Part of a small language model's weights.
Size: width 640, 10 heads of 64, MLP 2560 tanh GELU.
Each number is 128 + 24 x the weight over its row's rms, rounded and kept within 0 to 255. Layers, rows and columns count from 0. The size above them is the row's rms in percent of the matrix's.

# layer 9 attention key, 640x640, rms 0.043, rows 192-234, columns 320-399
size [113 108 111 105 119  87 116 119 117 107 110  97 106 112 116 100 117 102 105 109  95 109 121 106 100  86 121  99 116 114 110 109 120 112 111 107 109 107 104 102 104 109 118]
[[157 116 125 152 119 159 103 130 112 131 163 149 146 101 109 109 126 122 118 120  97 148 132 133  90 150 175 135 179 100 135  91 148 108 162  92 128 114 134 123 133 143 115 116 105 108 136 136 140 112 103  79 120  99 185 145 135 157 171 120 132 132 143 128 118 153 156 116 143 113 132 149 177 124 106  82 155  93 175 146]
 [105 152 139 145 161 122 194  76 146 167 137 157 141 162 103 138 134 138 155  99 154 131 132 127 127 154 129  98 120 112 105 109 143 115 155 164 107 149 103  89 145 129 112 127 122 133 120 111 189 133 123  98  82 100 129 159 129 138 165  86 123 145 146 119 165 113 145 141 118 137 114 115 121 116 172 119 137 109 127 177]
 [171 143 129 142 140 161 107 148 131 173 134 136  51 121 128 102 124 156 134 141 140 156 124 130 175  82  84  82  92 150 108 115 137 135 146 137 110 119 109 119 141 149 139 161 119 134 151 129 114 158 206 122 148 125 143 135 130 134  71 153 117 118 163 115 169 126 119 149 116 133 121 141 141 138 138 122 121 169 126  77]
 [120 107 130 164 122 103 151  56 151 127  94 124 138 132 114 122 155 127 158 136 156 102 147 119 125 134 125 100 106 119 144 158 141 168  82 163 185 122 140 132 134 124 121 166  70  95 131 104  93  95 159 165 119 123  96 136 142 160 182 149 128  83  97 121 140 113 133 152 158 137 116 142 157 118 135  92 166 143 129 146]
 [110 147 111  53 105  89 161 119 142 135 139 217 113 137 186 132  97 171 143 167 171 118 120 116 172 119 152 139 116 140 168  96 140 122  78 125 119 144 139 123 128 121 153 164  84  79 139 128 170 175  96 163 118 122  94 152  97 145 123 142  78 123 158 114 116 135 102  90 122 162 120 122 104 147 131 132 163 149 141 130]
 [138 126 148 217 142 134 127 169 104  94 124 134 118  77 129 139 136 115 143 140 111 104 152 125 132 113 146 119 102  97 129 132 161 135 123 139 107 109 111 114 152  68 123 139 166 149 135 172 164 140 118 133  78 143 175 161  90 119  72 122 159 133 146 125 130 143 138 102 151 116 115 126 110 103 139 150 121 176 121 131]
 [ 92 136 141 124 137 142 118 138 174 110 112 138 127 165 139  89 120 134 143  94 128  77 178 133 104  98 134 101  92 131 161 126 122 144 136  96 120 108 161 156 147 110  76 111 161 117 162 132 147 103 123 122 175 153  66 112 120 119 118 123  76 134 153 129 157 122 109 151 133 151  85 101  92 148 151 102 129 158 124 140]
 [143 152 143 173 133  74 163 123 137 114 110 123  88 136 140 132  97 166 114 133  87 192 114 114 138 112 122 151 101 119 181 128 126 147 115 148  76 117 111 137 137 104 122 107 125 141 114 110 134 131  97 134 114 134 130 103  97 111 101 115 119 142 145 106 121 123 143  99 139 150 154 134  95 141 178 120 112 138 133  98]
 [141 107  98 103 127 167 120  95 159 103 159 135 137 137 123 144 137  64  77 139 156 129 147 106 119 139 107 141  97  82 153 118 123 115 148 131 111 136 147 153 101 156 161  87 129 109 110 124 148 132 135 113 153 134 150 114  93 116 119 143 146  88 120 135 142 130 117 122  92 139 138 143 125 138  97 120 117 140 152  81]
 [134 133 115  99 107 146 113  93 132 145 129 155 145 112 129 163 146  84 160 123  92 153 112 101  97  86 134 141 121 168 123 164 107 153 112 113 131  81  66 117 140 125 104 137 121 134 119 128  88 167 146  90 115 131 155 146 146 143 148 103 129 124 157  93 148 155 118 136 151 119 135 146  98 123 114 151  95  96 125 102]
 [136  86 112 123 109 112 137 153 149 173 123 124 117 126 111 167 179 122 121 158 133  89 144  99 145 113 173 130 120 119 147 146 105 126  87 125 109 137 112 104 127 138 115 103 138 151 129 129 108 173 121 153  93 146 121 101 134 108 122 160 109 119 167 102 136 110 101  94  84 145  91 120 156 161 112 117 127 112 133 107]
 [122 112 128 100 118 133 128 181 127 165 105 142 108 107 146 124 133 141 123 150  99 130 119 130 149 139 107 155 126 152 123 137 141 133 170 110 117 126 183 138 119 179 135 138 155 135 113 147 106 126 150  86 121 144 165 113 152 133 173 102 128 127  87 178  90 131 131 139 129 139 149 134 128 161  87 127 123 109 146  91]
 [132 135 150 108 144 144 141 117  98  92 148 123 101 177 126 129 122 111 124 111 156 151 132 103 122 120 142 112 136 107  82 113 108 148 113 113 116 129 116 128 114 156 118  74 174 173 161 122 152 143 152 124  79  99 110 150 130 141 145 138 127 116 110 161 152 104 133 120 101 100 156 147 116 119 141 101 125  66 142 107]
 [144 111 135 163 173 142 111 117 134 127 121 161 159 113  87 134 114 138 109 139 153 103 138 134 147 152 142 135 114 121 131 146 128 140 131 122  98 157 212 126 117 141  94 123 131  89  88 148 104 160 132 153 143 133 138 112 125 116 132  75 122 112 124 140 117 115  99 100  95 107 120 148 147 169 147 149 139 165 132 101]
 [183 130 108 103 140 117 170 113 136 160 156 148  88 113 142 143  90 120 126 146 111  90 127 104  82 115 171 153 145 115 152 124 122 111 143 151 134 114  71  98 103 107 101  85 155 117  96 175 130  93 165 128 159 169 148 135 127 118 127 146 142 102 113 120 118 125 172 114 126 148 120 121 156 165 100 146 159  86 130 110]
 [107 136 115 106 150 102 106  72 117 114 126 103 115 169  86 142 120 103 147 125 159 140 127 152 144 114 140 131 135 126 118 122 113 157 137 144 142 132 149 141 128 121 135  76 113 100  78 136 160 124 168 200 172 122  88 124 152  95 107 138 128 127 142 107  94 152 109 135  97 163 173  54 156 100 136 128 116 143  97 131]
 [150 109 170 119  83  87 120 126  74 127  89 138  94  82 139 138  96 101 126 112 132 120 164 171 108 145 141 143 137 133 122  80 112 152 121 124 132 145 105 133  93 161 109 125 124 109 180  96 118  88 106 135 143 118  86 163 142 140 126 106 186 145 117 113  98 107 141  92 174  90 128 140 116 129 106 109 129  89 105 132]
 [147 127 115 145 116 108 163 104 123 133 125  95 150 151 158 111 138  95  84 119 134 120 148  99  94 133 160  78 130 127 124 120 127 130 140 123  96 117 131 129  93 134 157 133 121 136  88 164 117 135 135 107 104 148 152 112 166 137 147  99 174 120 102 136 114 143 158 121 126 143 170 136 141 140 163 147 118 174  96 174]
 [156 149 127 156 134 149  97  79 134 149 133 108 125 166 102 149 160 111 144  59 129 109 152 116 103 134 129  74 105 119 125  99 133 134 134  99 120 116 110 116 161 136 113 111  86 109 180 135 121 118 141 127  94 112 131 114 126 116 163 127 107 107 118 101 123 125 118 110 111 125 151 114 157 127 121 147 129  92 134 122]
 [ 95 101  99 130 162 106 150 129 110 137 136  89 153 153 166 136 121 124 128  66 144 114 119 129 108 140 101  97 138 114 111 116 115 114 122 158  87 128 127 142 134  91 170 105 165 177  96  97 135 192 100 115 142 119 134 141 134 140 147  85 150 135 145 129  79 119 131 108 160 166 154 116 122 143  95 136 108 180 101 136]
 [ 65 125 124 143 121 112 152 143 131 130 115 106  93 175 132 161 147 122 129 171  91 121 143 116 121 150 168 104 122  66 135 114 145 153 120 106 128 138 114 154 144 111  92 109 154 146 131 135 117 118  72 153  82 184 111 172 138 152 112 138 115 127 101 171  72 154 156 130 110  99 137 138 134 129 132 113 115  87 111 107]
 [ 94 125 123 130  93 112  90 138 164 107  98 133 108 104 125 142 121 131 107 150 121 143 113 101 156 132 123 120 113 168 133 144 145 145 112 118 158 145 144 150 186 135 114  93 122 128 107 141 170 134  64  98 108 139 130 160 117 147  99 144 120 111 118 144 131 135 163 135 149 132 112 127 155 130 164 118 130 144 118 111]
 [ 92  81 112 123 159 111 151  95 128  88 107 104 114 153 144  88 165 138 150  89 114  78 129 117  91 171 149 129 166 116 110 106 129  72 128 123 143 116 138  93 153 127 150  74 120 120 129 152 128  94  91  96 159 126 117 100 118  90 151 147 144 117 103 161 146 117 131  96 159 132 134 165 147 125 182 136  99 112 133 132]
 [133 177 103 123 105  95 138 130 160 116 115 176 108 147 115 104 109 123 144 117 166 148 117 112 106 129 131 161 141 133 151 185 142 120  93 177 124 152 194 134 102 129 120 172 137 134 135 134 173 153 118 115 114 109 122  90  96  78 128 105 156 121 130 123 159 126 151 151 101 143 135  90 166 156  95 152 124  96 140 169]
 [143 151 111  76 102 126 183 110 112 160 138 141 112 158 163 110 109 117 141 131  99 137 152 123  76 132 122 142 107 173 101 148 148 164 103 100 108 142 204 140 117 147 167  81 134 123 111 105 103 123  81 114 177 131 120 123 103 170 130 152 150 106 121 127 141  98 126 119  97 119 144 107 147 162 122 162 104 127 139 161]
 [159 121 124  88  91 155 142  80 158 130 136 127 150 144 139 141 147 110 114 125  93 155 100 120 147 129 124 201 149 158 104 149 130 139 115 137 162 114 160 123 104 154 166 111 138 104 130  82 135 103 100 187 147  70 130 113 124 129 154 162 149 137 155 108 177  87 140 157  93 118 153 118 120 131  74 124 115 126 149 133]
 [ 72 154 129  79 117 121 138 142 102 192 115 100 104 130 118 135  92 152  92 165 125 143 146 159 114 139 133 184 147 125 129 117 133 164  95 113 146 115 132 124  86 138  91 112 138 141 107 115 143  86 134 112 123 158 112 167 158 146 130 118 108 139 123 154 133 121 140 138 132 150 115 116 139 162 149  83 153  84 159 131]
 [144 155 130 173 120  92 134 143 120 103 113 112 100 162 111 145 127 114 134 122 133 168 124 112 108  93 115  76 127 137 138 146 146 121 126 181 109 172  96 137 122 151 134  98  99 143 162  93  94 142 158 145 115 112 100 120 110 154 113 129 128 131 126 114 138 124 108 107  88 149 151 143 121 116 162 168 106 159 144 103]
 [111 130 103  99 114 140 130 113 142 119 128 116 136 122 126 136 136 100 128 163 143 114 104  91 168  94 131 155 134 156 133 148 126 152 122 178 131 107 147  75 111 174 147 146 144 130 174 132 138 152 142 128 100 122  84  94 112 134 124 129 132 127 150  88 189  78 118 175 130 103 133 117 135 148 147 149 148 120  93 129]
 [119 123 125 189  98 130 144 108 101 144 143 130  77 182  72 124 121 134 159  93 152 145 122 113 125 112 186 169 113 135  97 118 115 111 183 110 123 195 120 125 165 124 123 154 142 118  96 125 155 122 126 132 148 127 137  98 116 103  58 151 109 128 126 125 118 116 108 140 134 121 148 150 170 144 101 110 119 119 164 176]
 [121 148 124 112 105  81 181 108 157  75  92 167 113 135 109  88  84 145  97 169 112  94 101 123 121  97 161 133 139 122 155 110 122 114 129 118 115 140 111 117 105 106 136 115 177 180 118 131 120 105 117 180 108 132 156 127 123 105 135 133 118 102 108 101 134 106 132 149  86 106  98 163 162 145 136 142  88 106  92 116]
 [137 174 137 125 122 139 111 106 162 103 102 128 101 138 111 126 112 118 107 154 121 103 134 126 122 147 180 142 138 141 132 132 156 123 142 144 173  91 116 166 105 128 102 154 127  81  95 144 145 124  97 102 140 152 102 136 111 143 129 126 121 107 109 152 138 120 105 133 132 148 120 123 116 189 116  92 122 143 151 161]
 [133 134 130 106 131 152 131 130 176 190 119 143  87 156 106 133 118 134 107 118 172  97 100 148 126 118 125  75 124 126 172  65 126 127 147 122 106 111  93 132  83 126 106 141  90 136 146 100 139 143 182 128 159 103 131 105 128 140 168 112 155  94 127 142 152 130 115  53 120 168 137 121 121 152 127 183 148 116 152 107]
 [118 132 158 129 138 153 166  99 137 176  94 127 157 130 106  92 147 139 122  95 103 154  90 133 123 112 144 166 126 179 101 122 117 169 124 129 111 152 136 144 156 150 142  87 150 145 123 103 120 171 123  97 106 125 137 118 137 113 122 102 128 107 108 105 100  85 109 144 124 108 155 107 131 122 144 154  81  99 110 174]
 [114 129  99 116 128 141 143 148 118 141  80 139 128 147 140 137 149 123 100 134 149 144 157 131 168 100 118 110 113 114 103 146 113 116 136 112 136 145 191 124 168 141 155 105 176 112 119 124 138 135 115 109 103 123 115  91 107 128  86 156 123 133 124 138 158 116 150 123  98 166 120 134  95 114 137 106 108 117 141 152]
 [ 78 131 134 133 133 102 145 134 188 129 125 126 131 131 168 171 131 155 110 157  99 133 127 102 112 116 120 128 124  98 174 128 134 164 113  95 153  93 100 174 128  91 132  81 134 134 134 126 133  91 105 146 115 128 130 142 145 122 140 113 109 166 138 110  89 153 114  89 103 128 105 106 148 108  98 142 139 131 139 121]
 [146 184 127 112 113  98 129 136 138 110 108 110 155 144 128  82 116  78 105 108 134 162 143 144 132 152 178 120 140 141 149 136 140 129 131  98 122 137 107 116 121 147 159 111 117  94 103 162 140  71 163 127 111  92 119 149 153 131 139 119 124 143 160  87 147 142 153 184  73 120 131 107 158 131  81  87 111  93  92 150]
 [127 131 110 122 140 103 116 109 132 130 150 120 184 125 143 139 125 111 107 129 124 124 117 176 158 129 101 152 147 150 136 121 152 121 119 129 159  82 159 104 147 131 132 128 121 100 138 159 133 128 114 165 117 139 141 137 170 143 143 112 134 152 135 144 125 107 110 129 137 166 129 120 114 118 175 146 110 171 108 165]
 [118 131  91  69 111  87 114 154  99 152 124 129  96 167 131 108 161 144 158 141 157 109 109  96 100 167 120 121 138 153 128 134 111 141 125 141 104 135 145  89 151 174 118 103 123 127 114 127 101 157 111 115 101  93  80 114 154 131 160 113 133 154 154 130 121 103 105 135 145 134 112 141 104 180 137 140 134 117 148 140]
 [103  81  97  88 128 116  93 134 140 143 143 135  91 123  90 112 108 166  86  95 108 133 135 131 126 103 177 154 158  87 106 131 139 105 137 130 168 164 156 120 127 141 115 125 172 129  72 117 109 153 107 110 126 108 142 158 177 147 154 121 157 125  88 125 109 120 128 173 117 132 123 114 121 151 115  81 101 144 141 158]
 [108 162 162  96 136 145 117 155  89  96 163 125 122 108 156 121 106 167 116 149  99  96 125  93 129  91 149 112 111 125 151 107 108 153 125 113 149 106 118 126 165 112 109 151  99 104 192 160 147 103 143 156 125 162 102 138 129 138 115  93 129 142 153 124 116 160 149 158 156 101 107 133 137  97  79 131 173 147 170 117]
 [ 99  95 159 131 137 158  91 150 120 111 181  95 127 154 145 150 119 141 133 144 144 129 141  96 117 151 137 183 161 106 119 136 134 110 128 191 156 105  90 112 114 115 121 137 150 134 128 114 104 134  95  59 142  85 122 112 112 115 120 115 130 194 177 133 150 111 130 168 125 139  85 117 135 164 142 127 134 169 147 134]
 [119 138 132  73 104  84 126 152 141  87 105  99 152 137 159 113 122 126 142 134 100 113 116 153 119 109 114 139 128 126 110 126 133  82  89 118 103 140 151 107 143 126 130 145 108 112 123 123  98 122 124 154 150 124 150 131 139 164 117 156 144 104 157 141 130 156  86  89 144 122  94 124 110 126 135 152 150 150 137 139]]
# layer 9 attention query, 640x640, rms 0.0444, rows 193-234, columns 320-399
size [109 114 102 115  93 114 118 109 112 106  92 105 111 115  97 119 101 103 105 114 103 117 115 101  94 115  96 113 113 114  96 108 108 107 112 111 104 109 105 109 106 117]
[[ 98 122 116 125 163 138 197  82 129 172 147 156 147 135 125 115 126 113 137 104 185 127 165 100 104 170 135 146 154 134 147 126 109 149 101 151 122 139 147 129 160 117 163 140 109 126 154 120 149  88 114  99  96 112 133 120 116 110 171 113 141 188 149 120 134 163 159 137 136 102 117  84 137 133 175 123 122 104 124 164]
 [161 139 142 152 117  90 128 152 153 140 152 179 140 123 124 133 118 138 138 119 139 121 129 150 139 118 139 113 112 138 108 138 139 124  81 149 112 105 104 110 101 134 168 138 100 134 132  69 106 143 169 136 168 160 133 106 122 151 112 140 171  90 151  85 149 131  86 121 131 158 118 127 133 165 139 144 144 147 158 131]
 [164 118 144 156 107  93 142  93 111 104 151 126 152 137 126 121 136 137 134 111 135 133 131 103 142 120 119 163  93 130 124 139 147 138  91 171 125 129 156 174 132 117 173 178 103  94 109 137  96  94 162 137 112 154 138 128 153 162 179 102 140 108 129 134 114 178  89 171 161 155  95 113 144 115 126  96 114 119 124 149]
 [103 158 144  90 103 100 143 129 190 128 127 186  58 145 151 140  98 115 147 160 121  92 129 128 156  93 138 127  96 141 188 156 130 123 129 144 120 160 166  97 128 105 129 121 113 114 128 167 121 117 127 150  96 119 108 150  98 115 126 154 149 142 108 128 106 109  86 112 162 142  97 122 177 119 147 136 120 123 117  99]
 [110 141 118 151 188 110 123 154 140 148 130 144 143  82 115 158 124 107 172  99 117 147 108 112 108 118 159 104 110 180 121 154 143 146  74 162 150 141 151 139 138 130 155 140 149 158 142 157 123 130  84 119 135 119 123 210 130 115 101 150 128 103 135 133 142 138 140  98 127 150 113 131 105 139 175 152 138 141 167 121]
 [112 112 104 132 117 121 134 131 172 178 161 133 129 114 137 114 111 147 167 102 124 124 141 118 123 101 113 113 129 120 153 140 131 168 108 131 138 107 145 148 136 108 131 132 137 123 130 130 107 126 103  99 130 161 131 100 131 144 158 119  72 140 121  88 132 123 102 110  96 137 129 130 158 112 127 158 105 151 118 135]
 [ 92 105 131 127 144 140 155 101 128 113 137 118 123 128 142 137 127 112 114 138 103 146 120 114 105 143  91 169 142 130 149 155 120 142 133 151  98 116 136 126 154 110 137 128 142 133 131 148 118 135 147 139 124 127 114 109  81  85 123 107 133 175 118 166 123  95 146 119 159 130 130 100  90 101 195 146 135 137  92  90]
 [138  57 134 131 147 120 125 103 133 157 111 100  98 174 133 147 153 107 121 156 138 129 127 118 138 177 116  81 126 112  99 118 111  98 185 128 126 163 118 167  93 159 131  97 119 121 120 109 165 101 145 137 173 112 115 137 111 106 109 150  82  91 107 100 142 132  96 105 159 140 132 124  76 156  90 122 109 129 146 115]
 [ 91 157 156 146 136 111 147 125  95 133 104 147 148  97  96 149 123  68 108  92 109 116 118  74 113  96 113 120 118 109 114 145  91 129 143 134 156  79 116 103 141  99 112 161 142 118 186 131 130 142 142  93  95 105 119 136 100 121  73 117 126 145 115 110 150  86 104 106  71 102 164 132 106  96 136 119 174 119 145 155]
 [ 87 120 114 127 123 127 158 147 102 186 151  90 123 107 117 138 124 126 126 138 157 100 146  83 135 123 134  91 136 119 134 146 113 140 121 119 108 159 126 140 109 125 137  98 161 121 124 130 137 122 204 136 133 152 130 168 134 103 117 120 108 125 173 144 138 151  94  87 114  90 114 123 144 118  93  93  78 117 114 118]
 [ 64 118 139 130 147 111 142 159 133  86  88 116  92 142 100 108  98 130 171 120  97  97  95 120 112 124 100 108 114 142 136 174 139 149 148 150 104 129 119 124 110 117 150 127 154 129 105 129 106 149 125 107 136 156 123 143 139 144 128 111 100 135  85 117 100  74  92 122 143 135 118 104 103 141 146 126 111 117 133  71]
 [155 119  87  96 117  98 129 120  78 131 154 147 123 194 133  91  78 140 181 107 165 160 100  97 112 150 127 139 135 148 109 143 102 139 112 109 154 133 122  93 135 132 124  84 160 144 144 125 175 131 167 161  93  78 110 138 124 158 170 130 146 121 139 175 118 179 110 111 120 144 157 155 104 129 146 104 123 124 128 124]
 [132  96 122 152 188 152  85 132 128 173 121 164 107 124 119 151 123 160 102 136 109  98 116 123 131 122 114  80 114 129 125 134 172 129 146 116 142 173 146 116 161 131 159  97 160 135 108 165 126 142 193 170 108 138 131 125 130 157 123  80 144 103 132 168  90 132 135  72 157 135 105  91 129 150 140 177 130 174 109 105]
 [109 120 149  97 126  87 164 139 151 120 133 109 125 138  98 136 121  88  95 149 113  93 176 130 130 151 150 134 155 117 140 131 137 105 131 121 159 111  98  69 102 128 120 114 108 122 119 130 140 128 134 119 137 137 148 174 104  88 137 166 162 136 144 115 160 147 176 154 147 136 143  97 133 163 147 102 158  96 104 124]
 [132 121 117 114 135 140  77  78 145 137 105 135  56 196 145 121 155 123 161 151 136 158 137 157 188 107 143 136 169  98 143 142 146 139 125 129 162 111 121 122 133 172 116  79 142 122 101 126 129 147 134 157 131 122 130  96 122 111 121 139 118 135  85 119  74 152 134 173 129 143 119 141 152 111 135 118 114 112 112  98]
 [139 108 143 109  91 169 153  84 119 106 129 147  91  88 145 107  98 134 116 134 137 113 178 116 120  90 151 129 157 163 121  92 127 161 130 148 120 145 132 134 126 106 130 126 137 129 114 122 123 119 109 108 100 126 146 125  92 104 110 105 182 135 134 101 115 104 111 127 172 121 131 193 101 126 125  57 144  93  78 120]
 [166 148 147 141 100  75 150 120 133 126 159  85 136 157 133 152 168 110  91 116 103 115 134 158 120 109 143 135 138 104 131 123 134 120 152 123 122 148  96 146 164 141 124 103 111 119 118 162 106 152 127 107 120 154 114 147 107 124 160 134 154 126 131 129 148 131 138 114 140 101 137 129 164 125 122 165 144 162 111 122]
 [174 122 113 133 161 148 118 104 168 169 119 153 166 161 116 156 145 120 109 119 171 126 121  75 102 120 159  99 167  95 125 111 139  96 114 130 159 105 150 117 151 135 123 126  97  95  80 153 132 118 200 129 105 105 142  98 103 143 136 129 125 180 106  93 131 107 158 105  87 104 144  95 145 168 119 114 156 122 146 150]
 [106 115 158 120 161 133 127 109  78 118 156 137 131 162 164 111 145  86 143 119 114 164 173 133 114 143  98 122 158 147 114  93 121 107 156 148 122 159 126 142 109  98 128 130 138 169 145 112 148 149 134 102 138 102 143 121 109 124 117 142 153 118 164 131 101 136 137 133 145 155 135 160 175 108 101 170 150 166  98 138]
 [123 132 121 127 110 112 184 107 117  84 130  91  82 150  93 140 140 129 156 141 133 122 146 106  95 140 135 129 130 143 138 159 122 140 146 154 111 125 130 140 119 100 113 136 134 139 157 153 107 110  88 132 112  96  80 147 131  85 105 158 140 126 107 145  61 137 167 167 112 166  97 139 152 157 142 128 124 163 188  88]
 [120 119 149  91 144 129  96 113 162 136 126 144 140 104 154 139 134 133 116 146 109 108 126 106 128 108 157 170 135 110 128 120 109 124 120 146 131 157 149 107 179 140 108 114 152 135  77 156 138 133  49 115 168 121 121 175 129 140 105 175 132 169 115 126 159 135 113 122 169 141 189 154 155 147 151 120 131 126 104 135]
 [130 115  93 126 171 116 180  80 138 145  95 153 110 117 140  91 154 124 127 146 116  83  88  90 137 126  81 138 149 153 145 104 157 114 121 135 130 130 139 155 172 156 130 119 129  96 118 147 148  78 130 108 146 127 142 134 156 106 141 147 133 121 141 159 191 165 115 143 141 112 134 125 121 152 123 174 139 132 162 154]
 [189 137  65 164 134 125 145 122 125 124 138 124 118 133 115 151 111 145  91 102 142 138 115  70 126 104 184 143 150 108 162 159 143 127  97 153 146 141 143 144 151 113 122 151 115 106 136 181 152 105 112 105 150 135 153 122  96 102  90 127 134 151 131 105 124 103 146 126  83 138 119  93 107 165  97 148  86  94 144  95]
 [151 114 143 127  99 119 188 144 104 132 113 129 159 110 146 117 128 116 105  95 116  60 130 119  92  73 124 124 135 105 156 132 117 146 128 112 124 119 117 114 200 107 161 142 128 119  79 150 107 100 179 120 179 150 101  98 105 132 145 147 180 125 112 189 102 145 111 177 111 118 118 141 145 109 147 161 110 138 104 123]
 [115 130 113 128  53 138 152 129  60  99 134 121 149 146 145 120 179 116 159 115  97 148 131 111 168 104 104 151 106 148 100 129 129 118 142 148 139 120 174 114 137 103 175 144 149 113  93 101 148 115 168 145  89 167 152 112 133  71 134 175 136 153 135 125 141 119 141 161 123 122 180 116 114  78 118  96 159 106 114 140]
 [100 138 155  83  99 173 161 106  91 113 162 138 119  94 104 126  98 125 137 146 122 115 124  96 129 115 115 161 122 128 127 144  93 172 125  86 112 117  96 125 133 125 112 165 133 130 133 118 176 106 121 120 140 136 104 183 144 131 129  82 123 122 127 158  77 161 123 126 122 155 144 135 158 168 144 111 159 109 149 113]
 [134 119 118 139 179 138 127 135  91  88  84 135 125 131 150 163 145 118 124 149 128 130 116 128  80 131 156 118 157 101 126 124 127 128 125 155 123 122 112 130 141 161 132 127 137 131 121 126 105 128 142 139 152 121 102  92  74 133 120 113 139 136 123 137 132 120 127 134 101 126 111 156 111 150 192 135 144 144 155  90]
 [145 151 126  98 105 106 110 127 129 124  96 134 118 150 107 163 124 139 127 170 142 155 116 137 139 143 119  86 112 149 162 137 136 111 113 120  83  86 130 125 141 146 104 147 138 141 158 154 168 148 132 112  90 103 140 136 159 142 145 138 127 127 111 121 185 108 135 124 192 114 103 106 135 124 124 122 133  77  95 121]
 [157 101 129 110  82 128 187 107 137 115  93 124 122 168  88 164 164 132 122 119 141 107 122 130 107 114 138 121  71 158 142 143 116 134 128  87 134 154 114 134 143 116 130 124  97 129 116 110 141 115 179 101 156 108 132 138 136 133 111 123 154 154 115 103 107 122 136 124 102 180 153  96 123 154 126 130 145 122 133 133]
 [104  83  94 149 115 114 103 130 139 103 136 104 151 146 103 153 142 138 105 146  80  72 119 119 152  98 156 172 165 127  95 106 131 111 130 109 136  93 192 117 156 158 155 168 172 159  97 101 117 107 142 155 121 138 175 152 119 133 141  92 134 114 109 134 132 137 118 118 101 119  72  95 139 164 134 161 127 120 121 173]
 [120 127  99 155 136 169 175 113 157 107 100 139 143 152  94 143 109  83 138 101 139 145 116 129 136  99 195 132 107 127 122 104 165 132 144 132 120  54 109 159 130 145 116 184 112 123 126 106 142 136 109 135 132  82 104 132 109  98 118  93 135 158 109 119 128 155 113 113 150 130 160 107 105 176 132 156 123 157 149 114]
 [137 162 121 149  93 105 110  98 127 128 147 145 116  79 141 133 105 131 109 123  89  80 116 142 114 143 119 116 127 122 144 138 106 154  78 117 127 102 137 166  89 143 125 143 148  96 118  68 125 123 151 169 190 156 161 126 111 116 147  85 151  90 126 126 167 149 106  55 119 126 157 129 153 135 134 120 116 117 150 138]
 [108 170 114 153  81  96 133 146  96 104 128 149 122  99 112  85 126 137 126  76 115  91 108 122 149 119 118 192 130 141 103 131 120 155 140 111 105 131 100  95 122 127 126 138 135 144 139 110 126  96 119  95 122 100 117  75 109  92 132  71 138 105 100 113 158 131 137 131 100 113 145  88 137  99 155 173 121 159 181 164]
 [140 165 157 130  78 101 123 130 114 113 143 103 134 138 126 141 125 166 128 159 154 120 164 102 126 110  74 134 144  94 114 154 118 117 145  86  95 103 140 119 148 139 135 138 148 134 119 129 159 126 125 147 127 159 123 147 134 101 183 207 151 135 128 167 128 187 138 160 127 128 156 120 104 101 100 123  94 132 102 121]
 [ 93 117 127 118 146 148 111 122 134 167 148 123 120 159 116 136 147 158  91 133 118  94 116  99 139 115 176 164 149 159 118  87 133 132 195 148 181 135 153  73 128 104 126 145 144 147  90 103 120  77 146 146 113 114 127 149 126 159 138 105 147 103 152 101 133 105 139 116 128 144 123 135 157  94 136 109 123 136 146  92]
 [112 160 109 112 151 127 134 129  99 152  85 127 122 140 136 162 113 115 136  87 148 136 146 155 108 136 138 113 143  95 112 120 104 161 158 131 140 120 144  86 148 142 139 120 155 111 134 151 106 133 140 116  95 166 109 138 111 125 155 156  91 109 126 135 107 117 145 154  96 107 163  87  94 134 113  66 146 109 151 119]
 [142 149 175 154 146 117 110 115 133 140 102 116 125 145 146 112 175 128 137 171 126 140 114 209 159  79 125 132 147 124 135  91 132 137 162 129 154 150 148 114 139  99 159 130 140 137 128 151 119 129 106 149 134 147 135 157 124 131 105 125  96 103 129 116 120 122 133 147 113 123  89  82 171 111 148 116 101 141 129 107]
 [148 166 129 135 152  77 147 132 106 117 127 154 122 160 107 167 114 145 148 184 143 107 174 134 102 161 136 132 160 105 123 128 166 114 155 114 147 115 140  99 147 148 143 103 129 130 118 149 120 117 145 129  88 102 114 126 102 156  93 109 138 137 113 119 126 102 159 108 168 164 147 107 163 101  97 158 119 160  94 138]
 [144 124  90 102  66 128  97 111 111 135 144 133  75 128 127  94 154 130 105 130  94 177 174 148 126 123 128 147 137  56 109 103 110 130 135 103 151 153 141 165 183 163 132 107 177 129 129  99 133 120  87 131 142 118 134 123 156 127  93 136 106 108  81 104  77 149 129  89 131 113 147 102 108 183 120 137 127 155 137 172]
 [113 167 127  64 154 135  94 159 108 114 115 168 117 108 141 164  93 150 135 132  59 136 101 111 112 109  86 137 121 132 135 185 139 114 119 147 118 107 154  65  89 109 117 201  84 101 133 137 137 130 143 182 104 131 139 185 114 181 144  90 133 139 160 112 142  96 137 158 129 168 139 137 134  86 119 148 127 147 149 105]
 [139  98 130 120 146 113 129 150 112 122 147 125 138 165 117 155 102 156 115 130 134 132  93 121 112  96 122 137  94 119 156 117 125 105 151 130 127 109 110  75 127 110 141 136 136 108 146 103  93 188 183  97 121 105  97 157 121 146 122  71 155 170 179 136 102 163 188 168 149 128 104 142 128 107 115 155 128 140 160 134]
 [ 98  95 118 145  91 113 125 156 129 118 102  95 148 112 145 150 108 105 156 121 138 136 112 144 147 129 142 137 104 134 117 134 117 152  82 154 117 119 130  80 150 127 103 136 129 125 144 142 119 102 111 124 187 141 103 141 123 128  81 133 108 171 136 167 143 170  54 111 122 143 164 138 124 119 117 164 130 130 139 119]]